Part of a small language model's weights.
Size: 9 layers, width 320, MLP 1152 squared ReLU, vocabulary 8192.
Architecture: RMSNorm before each block, biases on query, key and value, embeddings untied during training, local attention windows, gated attention, capped logits.
Training: 287M tokens, 7573 steps.
Each number is 500 + 40 x the weight over the matrix's rms, rounded and kept within 0 to 999. Layers, rows and columns count from 0. Numbers have three digits each.

# up: layer 2 MLP up, 1152x320, rms 0.0828, rows 7-49, columns 0-159
# down: layer 2 MLP down (transposed), 1152x320, rms 0.0576, rows 7-48, columns 0-159
up7:513550443456468489535545484460463482485529548512516514492470522521453482417559469467489530452523450514540533468547570573426439543513473515496486518527488480502474518514523511513489421462524547493451464503551485495521558493489532513446556542484509445458468456527568509537479497479451517437523502472511513482440535537417531482494513488472441524523497548503488493463540545581518470478535428514480544468494574550526567507561503541465471476499439438391555521482532542437467512561559502
down7:521426549519488516485478516500446523518520445456518550520490508475509509513533509574547418461509531542521507575508423482532488489495523467544465446519515524496405440535458478546469505515440513512582499476497507518470412501496464501594470489565496523525465559478397468525472519608517486519508513494544492468489465501549530470532455467568519517453539481541539490534560461516437503476522583565493489498497480513469472569532536421543542564504524531602494564560517504554512517451532494
up8:530537479462494465529585540470570494468459469548491505527520509514459500530591500487534572504491446481518481450470526501522461510509485492545542551529517462480526521503531452540488551481532521529495525558514495504533495447464496426526499437517500503506567547554525460499545577529450504453432529512441527555610486487508512488517542444476538514501555521543441452457462512457467513461493518524473433536506481519493496544534473503488534474475481561486560528543507530429561504498547535
down8:467475527529502531487403464543383563550513494483500552493496503530504476541381423566496475476391568526518469514508478479460494555537488502453488540557482586557445484563448527554483439500455472507518532441506498464496467527495458552493481523521478503532463522456473564560537545420485455503516452487507484431451477521523516498526474535514450486504453534454546507515518507539540542543484472474527485510445462494508492503558508515557478496512487463525515521496507530535455496504482465
up9:488476503539552502427541512503498507479518508553486535525504473549476532498552500449529536488481471468521458449410520500452512464509484473492521533496527424433472490523513450510491407446510521528449489475485477525453569489428483488452578551494494495508519434569511452429509483472510468505559531522508469501528483580472470476524418490477428467513485513473511462439464527532446427521518490510510461506493586493453570486570523542448545537506490531545524527538581464444432498445555569
down9:484536530421421527478486470581543487556522500504530508511460426516449508466491580481453468433453544477495566487511466492554531514473445532529458499487465563507482494461503521495475493534447419509522524508514510517485433427495539555499456448517509491539404481476496467492517556526527545518503482493503501437479450517508522494422559520493481460459450489549490450463457520463503489486500466548483447545501511437578433564525564485469497417485547475515528495441503522499484448581495491
up10:487477462469510516505468463449555472532467547429499528465549510527443529492511510440516499510444512496493559495557570520401507582530503478503545526548451459549573523425613544534496479451452508549513482502513501549529527513468491463487519524548461494521449592550527512510461474602476488433482503467499543504469547516453492522451420471573509491539396496540544522433448520570455464491512539504466525558509486498504523532493514450480458575419583434510528515454525541518482418515510442
down10:529535583568509464462439561426474493519452526498430547525486506481537494462515534504540536452532507518538426500525482557592476524578406526460522451497517479542527511530401550535527476503471488500481480557545562472527464483541507464498520512464517493508483569519403459480524519490470462482465499529552494466577464470503526496563479549426445466477513479481505487441485555463501589514527494520450545581487485586489458518521546493540486485534457570470511520507458479501539479432534540
up11:486483427479457460515511512527499564497480509434476515560456491483487530464542471525544506525427540462482570484532523558544545419487422477510479520584540472553465507479524536520497532505397462443554513546484539483513495512485429457467619455465451481443498464487511495539582478450470558465520582482466477562549612504509469523495506501551496520522496484544515469579541470504439522560518598535495554554490470515397463552474523438559531502512498547542452425541446516490494431557551482
down11:497471562510541479551463516428536500488583452506475491479491475501487449516493567400473505420549482493438562480450513486498494510542516509534475474426493595510530497485483527536509512487546527536476486430510473483488472520448502463448489507533548466486514549513416489447420504487490516557464485484516443444483548412511477510473458527554519524531504482476518418528457523561496539473458423451528454416456469513529486433599526477516482485449551485515516508506508487496520521447451531
up12:570459524453541536492476479544517465460469547438561523420462536506504380490532558562489478544564504561449492547534485526454560524554549534525536493452519459411537442509636543507518561545489418508471554500531482447571596463481459427499479494497461558533581472533505437481501417476464483502441508444452436505406518471512525441463532403578485506535440481572485536475501488503557425533396567505505489534574500539507455466410502473544626457458542524436555424512502497498508530512582464
down12:554466421564536480573487524474485539494480512583477503542508454513471499479431425429498496425512481435482554457400496519418480517505516521492571481518540460541438496473432492488400440465554586549515433552469551507510434454447540540477504486494528490536479564561490497549517498472512513538473478531555495525473613472534483499573515516354541487488597538421486552517514499519458460434553557482539544436552501501538425574607430516525498530554501564558486528385514491499573461501513502
up13:513431495498508499512524497514560544469425568500497527527488561537442514509497537507554524478492416483482511512498515448551508479543511516491539518590496515588523445542532541491573459499526497482464463534574551440542549452490534486504505500470483613484482488556527517543483508445576539473449480562563462493529501437451506434500453523496406545485512502481574443550448546484436501438528543495486479518503524504540425510485481505516502499488491485517441436585396507494480456535462502
down13:550526519498506432486469535494471446516564439489464507444482546459488529466489481513455458569486602502523522488475448552430502509505493412544489532432520520436466476467521470467437502506451486510456518489464517591489487528546450553504494553536552417509486526428470500485480521524456532500524561471469554481488474553571476507488487466470538443521492450462482534494520505441512425515471536536502465447442499475503525516519502545451533491439500536523522573481569513549487561468579488
up14:492435471509508569521491530486467543505522488512471536476504498487490517486492419480485502517423552424481571527445531522512476452574519443550403499576448523476515509490469555572526459437550476494477562487494547522451547420575528550507504549478457503467489478503481488558491474523484526493503538515545463440523523493571520407420546542522484424489433493537500489458578540536440444566532556478481494516553497442646469453587508410489487484486527503553427505542511487431503526515488449
down14:546536500439521493493518511541500445490444479487543507517540506522437500534490506503466487554544458543514435507570455495521663528404473551515542552473506552435459526471470507460447511420506508522433478562472460414498480453528526490544452515494541463491552424457509476418473585517471509500531469439464511526479477508448501512503477399512518515435478499487472500609408485518567510495439525499513490468434503558486531537407497531538555576524520495542576502411568499510583443468417522
up15:591465416493508537511460467488444541537452385419510498475498525521449506522500453501503469496419494476458592492502483542481495523471461432537473452452510464450430513542522559444452493608513489544503513487440395508439471563465513452476533497417407534522476429458575536465502511555504470492477441506551510501489539547541498472500523474527601503558480482503505493509525441566526417506527568476507506470482494571516500491467477421480507567488465488445479495489532434563478473533506515
down15:538498486543502447439572538511456420500474581463428516591449508421448502360496497516520458453516485468552554584603541539491482575530523544432524501503581509487506521532467516533515512561448517519520565546417540459542499578572485561521485511564413479544543599534439555474513539478476481455545495560543485527590446495481477462501475511446489451487476594505476448464539482472488577457479480496443501450518447472422467470484481550493539485532556471571498460439489544454439467391446475
up16:460566501480576481495444575550515547496524467510563520463439435470539462469561496463486398548506518578533455559532469501474499547475478503482518499531448506446464503545490560521528471550515470477472589473504547497497505590517500575454440487516548525476523587462536520530464551499499473548474505493473491478512543460483510532433476567501501505496444555444516464499508469530446452460452494440518478441586457503516491526442520459513495528490481537594504474540511495450488506515468437
down16:463411466542436495446585464491456471474493545477460515567621543519443558501533511498544580519471453426495514449433498508491555431480484469588516454491580481619501521469480439505468491455474552488493458535590421519487490451493532480513468436529427500501507440534494530496503478522486514471501557454454471494477457481471521477570506434500456507538522468555580504432429534537581447519529522493494523489453444527445550547482483524479526497513445502455508502515532457496508475382448528
up17:572518364515455499507486466489471577512465540453429525477574562445535532499467473515493487542486476395443486524533534493498440592496565543552508549559459537427461437493459498428518448481544431499540541487438460448435530548485521469478488438465445474515516533502478512576477471630456460504480560477556470508483480583545540471503497456493472404531488449527503514512442485548518526462585552515566484512523510458520553461473493524532505524475528553552467489442537480502554513507521531
down17:478549573458480460459558563523545497517505444568583495555498557512452462541454548477498495434573543536520560393569436457533473411448529520475468450447478497528496516503553438552493492447539552519491563578523564508501445518521474535449499515507450557447489494476384418503474493462434534486476543586503487403504567437373508528546550479504518513507503497456442569513496494432397509574449488483473511552521484533465479535519455587473551507553471532520576535585427493492558500518594521
up18:459534546497450457524476501506483454547469519530516554531473526441471516474500542535480516477527512524498462476507496488513442517499542535406522546520503463517473468488519464518495466539526500433476509457506509473490555531454482499499577532503540529525448506506488498487496492460495522455499538501532498491499506422525455530511531493483504535518477513522518552517482471467491461503456448488497506457467477473454531516500486526492494539436433535476557465528535502489477490549513452
down18:505498470563508560492517465450475542532500497552446517455529503553485535490438473454494454443474552516512490464455499515488483496557532443529521537558485519537443458470479562496441468481495576509498499505503482443495488493482463463476470549514464455491459486492517469513469476501453472539514478451522500479505476555510514444495484475501472497473520480499457500469540528454513503466487542456448520541486526535526490521464483464468483537524508492529460525473504512510501487569469513
up19:544509528473500504470553493476502480507529548467505526508487552548461419522502431425513473451539522530565527522506532500509535525531537466513532512508399527457530438471416488554456458472534476435502544395498476435505503569493466453502506463506505433551459497521523535515435432583523496500557498513542509502497550522435446464525444498492507478523499457529496525456492449490460497463503553547586514497508489508513518509495517459529449493507503415574497452543454480503480490499461536
down19:550480502561495499495530436518500576514420458461449518534459517481523529500571525598486490536521487465425451508525452511476494442467519543562501462460531472544462525486551416463531498524470512539492535515503440561498442567523547491558538490524512471429533512493542573529522533492552473517533573482475525482491548454539527525556554551485499439460534518452536445483458490465493427568508513534513497528552417430510437496469464540482436567500501541487514531477568453417471494527485415
up20:571444478529565520471436515482477483545484498460589541461498576515555471529444513512555485532419528491480536500538462525490551480518436517482560474512524469503490418478551483585517520526509507543455541504492545498527504485522494527459563514466421489522574544508522540448481493533466524484478499476509489567518450541460446478497479476450477450527514521470501488457531441490494480449503483450498469554535482535477500473560451436466508460511443514472529538555531495507504455522444422
down20:586425386595471530450522610514446494485480466512499472497458383484443566561491534572485462444532491459511496568500555482476478525613485491498499469468533526485530503485489542513525454548475514517549516448460460519527483528467511524559515522512452508548516524508538514512558547533503520564461491543482492523498498547450469480487550513548552459458487508507502465538488504478492513472492540550424461493525559448483557585498508482508560547510482459504513471448487555474492410525502536
up21:549519449558499528522493499571420518513509559522456494516497542427558498479493503542552440453457516530484531518568514556472400539543459574478579534502507499515506527557521600581500459411519458502536502435434566473531560548434516518480469607485502490458463510400574422523455464508481507482428438537530523493456494454519516492462512598543483544521396489442456542517497502556511392527539549513500454461510529527501479482594489466471499523419534505496549459530575588528511516522508409
down21:473509513490535511550501532453562512460461486464448457483528481512466481522461449452480508614494563501575589511430520485583526515432529510477433582528480477460445437467564480435459531492532495421572530507531466514519507518508546463496539475507486489521519503629423504474503470479548545532446537481525448480468528492506499509556512466485527512479516493554510501424530468441492531535465599501491556611443546489467464535439548542527529488560449488409539512498533547505558452543494565
up22:448519588445533471478388514516433517485444521412496517438496562511542500461574510570506478480411507561541512541547479521516492513542495450507525544444494515511521466477533519541517544457501463567565527519527501427518490575523516548480503487530527473482508499456505564491377476510477520521454511464482471484472512590446508479484558492431467470508415542528490462479525508538487510512502453462424489571536545503562441483511545490483506465481514514512546450503493456491495535500445514
down22:474504422531467492517499492472490537530462490535536515480509461584511542533504449508467522592454490511558493512451537449591508414524487537462535490542537477502449467484509546523431494494480455441531512470522477524483451509495576578506464525425557511470440493560502469522530482472461519552494532483517518589502510500578526490472530501433502504442555498478515469468530528504463495559529584449549531480493446516440508546521550452464470543514444535467465504538560538486528486509457474
up23:552494449508569517478520412498438546524476515480496495520462478515550506490568469532487560485425547576453582514491466507565496490512502495470517539528494511543527467485556540496491547505450460484434513566513466471482515483468531478539521491402514506560594511539452509484496528569563562490549548486472536504501532475442493549546440518533501505500490544490485501504454517551481542544497515431500467481571523569495522529496471469501477489502485473534473485524500468490472495498507462
down23:586483416521492552529535496455450507577514477461446484476502549562461500517453555511588424497610483573484473488494457520471455490470426478493415481492496557507547542515500477555443536542496486423444454521474593598509579465557440498541430578544519462515503494439454454492518485504525485477549474511514516518574475547553456404454560505487477496406537490549476428510501533473502474499559452538488505572494508498526536498605477462489454488519479508458482517528462546552496459537453499
up24:533495505555438464457499504554511521436531459510502460536470497511485506474551512478507543547485496505502524507431499543493482541537461587441470546501492516532540437462491504506526502436546435480416546501473470478594508543488523483453508517434475455459559516494492459515492525456458503462486484536531457498497471578501464535491501494474505513486440527429596504547522521550477458540468551545554495443547512462475594449563530524530507454485494507551555437423500496469505579505462430
down24:521537474483541567530466502341508535491502553469474498472517551550476490545475570486480503501550496431491466506508484529420507551435577466530545447445461505440479503523501491442501490507500479480532486506544516503463513443453511511545516512565545539507447517494487513492494457518555445531515455507467498477489512456495519493514506500533462512520524495556482527459441489470577556510525441427430451533454556520474434538381489533513469537503508496496460514554484524471509390494496524
up25:563435399516510573487556524418439556550464524497557486510489571471496522465522454562423530515489431484465460539564547489494604513430498532506472465516556473460523531535536491518527476565509534533461501451498489457535435526434574588504515469502456440534538472528521540531505532510459481480491508500531522513494529528505526519526486480477540507538460562496569560528459495507513496492538529509494523542478483515490549475482443518497518519531483458478513503445527484553489419465444456
down25:483572624450451463476467467595537459486481554463463503473485447485519497499461493486545481472508515473550561488524457519483455445583472501512530484482490527608466521500407544547455522492543480529479480550456524507521546471569432435530477559534469499526472460442475469572570547498517479523492546496575470479512470481507467441490527504496474502495542446547458453417484523547486459503539467503455530511582530470465457581519491471474523465440520547483574487533514524500515495499469541
up26:436486528447521566477461479447532444532518518457547595519564459492481454542470510453521540489520465463574517545515447550564520476547519563470549494498534511489494511492497529517520519542487474492496465553562489533480524502481463479418454524507467523477499561474530464538477563490507521481511527514452523549522488469457505547543482536482571492486488520496533538498541488513492493434557477482494529567522442448579491473498474470517497510528482450508466536422521445486480548457534444
down26:522498492510501515512501490523484476504515434525507492511553500532513539450513440551532438440450526472529522530455579496516485507547511434525538608572498545526554392512537431497513497458518496469497482437503512474445523486552474502502445494490482524519576521450520540464518528558487440550516431547491451465496477456506458509463521486426444586514497509505498550461515517491485528518491522501502459528453482530498473539470563489469509570489519493502532474547517490499504553459460526
up27:528525460437506488515558501507473494451485469461507524538453497488486469534490458476536473510460444544470469505503505471539509497506519477491511503456462538495503514411475493501483476452473510476490457554538516475547575523500480501507493530490541504487550526513529554463523510476468461544519523488456465513511529401495502559549446483437436420504512469511495541543541486565484559452519522494510510489477548483492479516542539472507462523453505501512451534389580581429485504516445451
down27:490451492531515472518498488452485519515510520489461534521479494410457573451457545528518483531448530552531556564489493525473485533497535522519461460526490503511530556548503519493490527501520453555452541530447543494488481505466487513513544553494494496500434519498475476517477483563518495395526418532490560461517562637518473505491526516580449549513521472487491470413481479464478449572537467566467511448534514494516474457461515549484576510510496516530503446573487498540543488472523484
up28:565518446423543547515520530454458565437433550529477455532529453510507559418487494462523434540516494519477497513559500546516518481552521474542516506500447586515442456507525415518514543505424528474464533599543504509472466492525438424469521555540492492488456541546486524447479448480487483504562537457552498502524553573436573488473493481569498531451491467548513483446503521512560493484494548475452468473501570440485586501519489473490439507436578500460471504453431487447502535504553480
down28:556501573486511517488440517470461439523526504510511520509536525604523475523488448516521568455474497478507539503524558534489495521450485450490441545493535481528507463480485566465406524448483529506498465520546565462428529447458488546463518483501493545527548523422483451495540566474457492530490453490489508430530534445566466469487466511553487498557495458429469492518486558488390462539555520536513496512496485499431463509495475528493525505566485494528554500520488554490575463473496550
up29:590478491524508581475465512533511516553435452439504574423513530545450532536497544454479483450487485569519503476516547528455481530548434496489496475440558460507486474540492527509582426478527522465491458553562529566450511465502490460571572451465479526578468578571492517479534524509478535524475533540595479504489546551484479534517451477587495473446452463511543515541565480542527471563484458459473499486538582568406569509533549424540503513499601498443477538476554520435468463461552499
down29:539503413525508470486480481526430511372479504543451457436492491472524492479494542451466494538497519524607462444561487488533451465473534539482457470511449492484572532504509502509542524519518496478461489522455509490474442522491472561497460518545457515534482519540464518491436492443470483510486538519475489458454497471561556545492514480438574493453391487455543523459492412491455423486520441538522404467505421491584460439508505548561499535522530402522551485483449483610442575524456556
up30:494476504552517494505464474499546436489490412486537481507548517454483520583455480502591434530548486408465458521449513519497507517524474449452477493506489487487460505548486538549534530498519531484521447500492543530467531521516514558575492509529513510454467571367521472434452545471423453566589536551479424530524530463559481545500500467567506512522511496538434511454494501488478487487500484558468517476578392505462424527538480459544427504463441511484449536554546461491489459512550625
down30:459537516461465496564488522474509544472473554520505480515480451574556466448549545462473529546443505518516509454489455506464519484447536524491465524535560532534492444497491462442462453498500453521453542517508490464602530505565424465455611543458479463491474460517471520578506467526544543478455454444466528453496486588440504460536569484453468454427485509509469501550548489454531493494492507440459455505478569454536515511466491557490566478476512493477533411512447615507465499490474475
up31:537524478486496617614454533469543487544540483519509422554463533565437584544635483490470464483454514501521538475458509470407458472504453457404501548557493490533553507442463547501485477430539440541484532533530520446544477437483521479545430524518557529521486527458497512504522543561501470501534483539577603501463507486513468483470486484550445460519443495518509540495497485578558540529498444446469496496572481502495450542521497424466480494533548390458427501453481462495465472533513516
down31:530417438540492483475471539467418501429479447433475542510424466478521381542469507460550527481520499464416516487475507518538473505609465537491504601453491359518476542627577530524457494538503484498558548519457535559463563499550581605424446587503528494497476472583415524572509511466515570536514494555511536510515484526495517470477484508425473549486480503509477567503561470481442503503501436499498428429634533454494482537495489519526513484485541465499539444448523534546493474554495479
up32:510434492586538574472462573437597502496542578494486510426477607494448589548446455526508464563576518436415501574502454528518548489551478461464490496415415535483530429562445595424481464427474524547479524582485527501452557578568507441491540493487406520470554495479513460475480545396422496548439558574475574478458490577500479484528517422492484510465491530546563478500485508532438543496529562550521502494572495553430514483519412499569474587546430503483461527443564473533486477363553555
down32:536511498460453525562571494413458513469460466512538479572501484468467490514502463484497541528421552555580551473564461508490449572487529503523537502578550525508546523508576440585521531551553451480459486540510495508542517467539404462538555434467505455560500472505448507587533426564507516475503495489475499465556566438444552478578499535474523414513429465513441452471461497433501464504477451480541496544480479383549507523458591549445561522444471483472521514490472570525525467573458394
up33:537445483461480582497475514515574487553466466464515524458391540522443420525520528466518563557476494498493516485494491583536562488537554456546444515444390526474578443472490517491480444510496489544419566518543497522419491530532438572468536571502433537509531523444540485536499591531503476527549556492483423498463623576457489498466463492508518567525452542491469465495437466477472548529533501516373450529514474512454445477583489496525486476542506504561562506522449540472446540454549491
down33:514483468509482511495494491526495541489470541505450572531522464454531545544507573434443542494528490519474527484471510387510481443506436524574591510567597484575498631515517533539465552463507517573470476540548434481515495483478493444497524445517491502570504544523500550496475500508558565441448516516462538547529419502609433513546476545479490458522437444394537510468574489463507423496482477527546486480429523507476472490533552597479529560506542419436492493457497571497532519506420431
up34:477581492508536470530530559462456527488539461480539496506520520463492548484483513539540448530481519523507550496465491484499562453482461554422472529493542460508476459484523539599443477538505518441509585445516545463568545525470498478435514484474389478498487513529559515458498489486504527574490506437519490574498472608426482500485521562494480462523471545499544435556546590468471477629512569501438494539520422494483487547480528473524496467509471508500477469467498482478465506450465520
down34:508453512437432469511485531607572427474487545470545486475485505481516492447458494423520554530554494437504536489491504509491518557494575529566531450544484521457525530500544517522525511521501507528524518527452477563439457538523452503525453433552524516439560500470489550600495508557523465423551509581460474484580549466544500513499533484508466509500556563500492596469468519439541446511458456497480463510524554465503525540546484544544503484480490530526473556509515526515431490498534500
up35:464537496503511515516478528511539466442530461462512456527450502506506484523583456541576457510417492525535530517478504514472499538516501520510489493447497555530527465514492532507576465509482485575478508542512548494477504567478462556496469497497527521434543480456509421452460506567458578485511612484601471516531524561508500466483515459456526530459487510476468474527533441512488514520526467459529517537525433474473470418523483434417440528495504498522425493493537511445513548437502468
down35:441499429560495455477504465472452498505459492489489477477521524475461575464409441471455485545523489440516504459519528531543503524565506481520507470541541473499465477574516483437439465554470473478558473500471487539502520477535590500513537503498457522562528523538516553480530508476415497545454441500520499535495430543467530504583521495563446489497487529498518500457428490430518518470510499538468507523523520483540524490395543557496503502472508507438478524481489511531530488538577483
up36:594432470529512514599482467555518490500526485477494542558533513452485558542483521504511459517517526525525514426566532497467462420482486444504529518452540595568484476497520496466536428525428482460456513557464445515479580530453477548464517463485476423535485522473530506574483533457511452481469463532486460551514450486497503523405481428458545459484524550525620466554481553536537488505546567505484536535490453508529547474589452416487530538546532550467521485393535448483529482609465503
down36:450488534454512537484556439524565488476512485506568490482489466531406502512508498472430550490601452476544559428487486535489604546418457504445500590534441485526491419494520574471440540471556508472540565508535488533583494450483509529477575476520424553524496461454579423449394421515480452538530493481491486568546518482547482530492535477541393524518430411392523489529490469615478477481503472568492561469515504487518518520430486499540488520546460482468523499537441534514468525506616508
up37:558487550578542535467450533545407585516423513431527509476502504533479454521511500439489499483559500460512514548531569496459468491472451513513500522501544510464471498487516456473512473465572490509427513479442459498480574504500482439533550492448485505515496476451454521516498455477410474441495530467464504487446569537488546463438529474487469525514488591503477524487476444507498465547456504512501501490505483497480516460504523446476521522486456489472491519490550537442530438527529487
down37:450499469428441490500539505512600426512533484595510473513506525494509484530529474565538544540473490470509561474485486478511539528539595529506521472518442458516498441488497535563468545529513543511570493457508550555494438514532449446418467483512533471445544481479528457545495491512460574506492467496527530537487443490554514498540530460492503542537521457518428490500586512522476451488513549479519482534534521509568498503419451541497507536478516524512522485526516456510484558468457480
up38:589487451457505571481490532524449600464496565405568581494436466444506441417532424469455490522469462419443487548538515482503500485502509553443506568513542561508460451507533505443516512445530517520447480575523456438527454542410524504503528543457444532419537560528514466538534575543519408512414463450556522477462474487545578473420504434508509464498496550429547534475454483590555471491496503529462462428447473509537482418474519513486491595506495433496468515471579494427533505513496524
down38:511453509498509506487489468460526447533502444580434468554495545564443469520508499518499487452521466557490485424415433530475502592526463471515576539408442518444535512527492501527426524494497498512464469497516533518429440421540504503505522541471371553498503392433580548510519470517473493456489489593528413486426414546546550544453504556458457522597554525518473466469508547457505433498502517464464512530516467540442516527498444523487440428568567571515506504499481501578445552488550509
up39:467521525477479453484486509497479535443509462491461463533506473522553508527514465507454521445489460472494498508503506470500476485481418466421541489514536481452433508454509494488496513538491512515493526485498494463521467506472463540519534493464513517497486520488514495458458465507455500507494466474484511523534534564500494461532504549472534591527463546412545452496529507452535557485477470489556552493532471495535491545479509571535522488568502441503455538559479497477505509436488515
down39:484434458489522512479462525513461510516532542546526439511472461516449514504452520486498490506490556525543421513494532514560522466555570490521519515504482473564524455533558515527468546496553554481505460492501492505502517454509549450465480517507472537547496441517447458510518522513505544445535518470545491423518490440460530521502551454517456450520524464558485504438456552532490452535533522505428484553484497516499474454453497443496460525505519549480524460501542475493515552517511485
up40:538547479468467449475534501530488407487527544490511479545495525532495460445442552526460502525547443449525517483530543490519493473504446559549515470516497494486546514474548516450579440498472498468425493492478547547441457541553568550501428455432500530480498552490537451451537477494504471470510522458439502522525536467465501505483455558528492456480487424549474468555555494475483467469473500478465437497428486478522528425524524462536482489446527490493484471507473499493467509475520516
down40:471437477473479487511457524522493523547507515536488520482498499509456551544491480484538441477436486568525442493496441520412446563496587455479503481457459487491452455540497491463501568549513511496549495519479444505533493469507485435480523497521505498509504436541540547578529515475521508485459476449532477498456460531523521494506509477453530545520536514500560474496473535543506534531489541491525502471529552544496523520471470485461500511509492473550502476485579487494478499535431459
up41:577483497562481598478464487500473463554444519428507510438476500507491429478488446564434525570480482468464582526546495498427434522464394486551490523549522505562506485526591494491524436571552531526436541561494425496510568613508463481484518532533463499454497532433499484453481520486469513478447548458489481568539534446459517476498500465592541461499530447484524551440449499549508497399461532527515448500482541518501539528549477538565573524465514507481453520464478575507491433550495434
down41:495415465426535556533587572534562541484559527542632509549478581592461527496528455428508501507494512532477477471471508518500526529501444461531493565530475574408530501468466461527442559453468499513571471493523519472471474437477557537464486521521489500462548479510518542482584508480491560511525525568411423426456506485474493534486481394523462584549529518477516493525549506526471468542578429474518469501470476580528553406489426504512481459535434510529452539454372422517507561493463535
up42:598457491464494517455497460497496513473479472454542524562492484442428543456510507552556504506435563441487612499429499440530463502453556465562559550561516512548546517490461511535433486504446442535399553549528410509576538560579468464497537515557457484563527463510474477442535465496498445507467508421518503525566429514516468515545426564517552516558479509532446497564422493580493491545558583512542425567555547563517490467523391459527461552566472473520445472472528463487467447500476462
down42:510514407483505431458548489488455499516578438513543456454460527533568477471492594481487471465551447468462506523549412503383516529435474466443460531486479505516488559481565453412571509452465490440529489458559572522466453461464523511515497506463518503413564487507480506509451532501515522512494521502516519531537518517516553447573567466507509531526540499544548548470482438423511508480532476473525484465481504457534555546521563507487547448499435571542503570576443505479522508520512556
up43:555486374441487532569428467429541527541456519503544436560502538548428463548505463493500511494530477490492512535483488422534492489570474351461544552467486614599507505444458459451407532432539464559574491571497461506410509519457531465469550505548559545478491509516502427511507540493538566542531453557509453454547412494562529462479496510544465478463468528484550490498532478481521523472534480406484596545523509439485583497457468503485523537498410530560455455498457502416551539497569564
down43:491559480523499450476509489523464543426531444478499523534508507521573511471476498527511547489479530499590495530516544534462543475448540575502544472443448513480395522588511524558544490541488466488413404496469549483607468482498508540478457503484473487602524451610402458446521460477492482475496511458530498537438508531427553453536496441519512510556552503459466512524490467492571480477491472509476460481435524656499469560505508509512471456528571565421555531396531526510575526560484468
up44:510506474510561487524503472504467493535583516505509501522421496533576478461541532494444446534468496448496564424509569453524542538467444524539538494497533592545539573476538604427551511517474459606443495577581481507513489537506463510462479561508503494512540564494549477508421479479465481497478464490540526465448497531484491487521514549487498496598404541493481497487472482542499482581500455465476466479544503477586465492530513408516516481531445465567546607454524469474486421491480496
down44:533467485497451554507507456478504526573460517509513534442518525459401456528466534484498464484520491514508414538467460461512450493453572510496569532474464517463483461551548416526481477469448507446535496543549440410477507482503520518493493437495460592442559504462521502491512560537503573519470525540523480546522460502491482524490479479528515529468553491463511523508475524500524521562513525505552528584460411521436526449471451531546463510492519485377533506569557580490523472446556499
up45:513470446510521546523509509484465560523443530428494497481483454489539541422546448480506531432457471535475544573453532505544497622484517402539501453463419524538485503471480537559443440540462466451439479599579466425459550589452510408519478462455411530559513566492439459459546447530508494513506539456539516533499407468415459518531503532511479423512513494478499460530423488513503546437523469493535443474550503553568459473438419457559474511520490557433474517535590565489461436476521493
down45:554515447526475521547495539431491519535521535481568485580463541478509495557501522526520485524578548486443496521520417428521511463444490484443503512564541569445474513513469470469491555538476493426445541554472505604496598457553471508511534527497448440492503457512478487469467525468519538481442548485553500480579520506468544437523457441547510551439501503487564524502540486462557499609560438468525534528534524504427519486642539498433498484447506505464515527552457478587514470592562554
up46:567570427548519522556432520547474505466482501438565504406530538533466489529503477481479498497465481498478527548501496473444506497475449536423570506513504518563490496488482517457484494534505478559463474538507486415530529490414528474462547505507545458530443594547466512499578494537544508465451539592554475502505492571439470486502473461532481503471499535501565564531431532561529500519469510427440539494533544519515553467520521492474510499470531515532503502412526464486459481480491431
down46:499425537489505498534501470481489612491479526531502595567532510485508503530523487501458562513467464507547472481513546548539494410476503576500504490454426444550500497487471461473500553493501507468500548450552513598512502527548528487501566450520498506392494524480548546499441501564465526487517498482488537572510550550494521501472508576485541494528534425522500456491546473465511504464466498493486545507525434483554521503528467506491515584502468525473536550557389553521545468609524453
up47:549461385464534601531517479496491539536567429502511453495458479519539492455454399471496487492467535511536402485505542575504473497555477422549514476459462513524394523525559386516563543525519448402459428503486505526456523483458477432467465472483503478501528446457510473417559546531468504527557529507486520487495466459517467539518528506563463411480550441506449446431415581520491505492477486523501525511501500439501487436546522497508506543474482538522577540436474449444468429480533542
down47:542468577542477466426480479491507421492424584442448503581560483444531535503533594514510461455507438497423593499550440490538499485492465514519493538573523507594586487477393559479479465409507492597469525477500520467560505524474552562452521576470431528535422514537548519518445451480499477541466442435530494545502540519485466434438472490442527554502464572553561467572504437510502495437557512529525560481513558494496540487429527514552503545473530488443465414521536549518523532484516475
up48:524560420491485558491492496503472526466544514520496546458434547558469438526471455454522505429472484446449456492445465494522487482497538538436533446482382569534501477420428535552499466510505443438514454515480510502582468527530465496453468490488492471495549501494457494520519489437545523467494491492539477548478445503544539510501522590439545392487460477528553493539557473497447487510557556444513543519435483501505504523492477436488531572542573436500528560418522486472479507515451447
down48:482451542469531460534461491462471468523473524428504522516501482470499548483470536597486479600411518566511563553508542484473487513525475532488491457490527410549557527495572469489491513510527518581420549479506545503461520524507500518541555524502454570540492517510529442490539478546540482471507431518505538504514564576501471510458494521606445549564503512491530531444464440467547491523516469543498502404604528521508494447449504487522550504502523559504527401528498510491523483496506537
up49:539498475633491541458529528500565558550498509437497563484452524556473496522493496527471452483482488496578477534512460549497521529488475535399564493446496546543503489532497453490410558577524453502461513570518464524478482469483565520430539551555497523510467475550499476522596522507447502450536493486483487539501533471500522503555465482485537579477432476491530434468503494449531501518516433477484443467495580479515513480523446514521540519492453512469442506523472543516547515529488540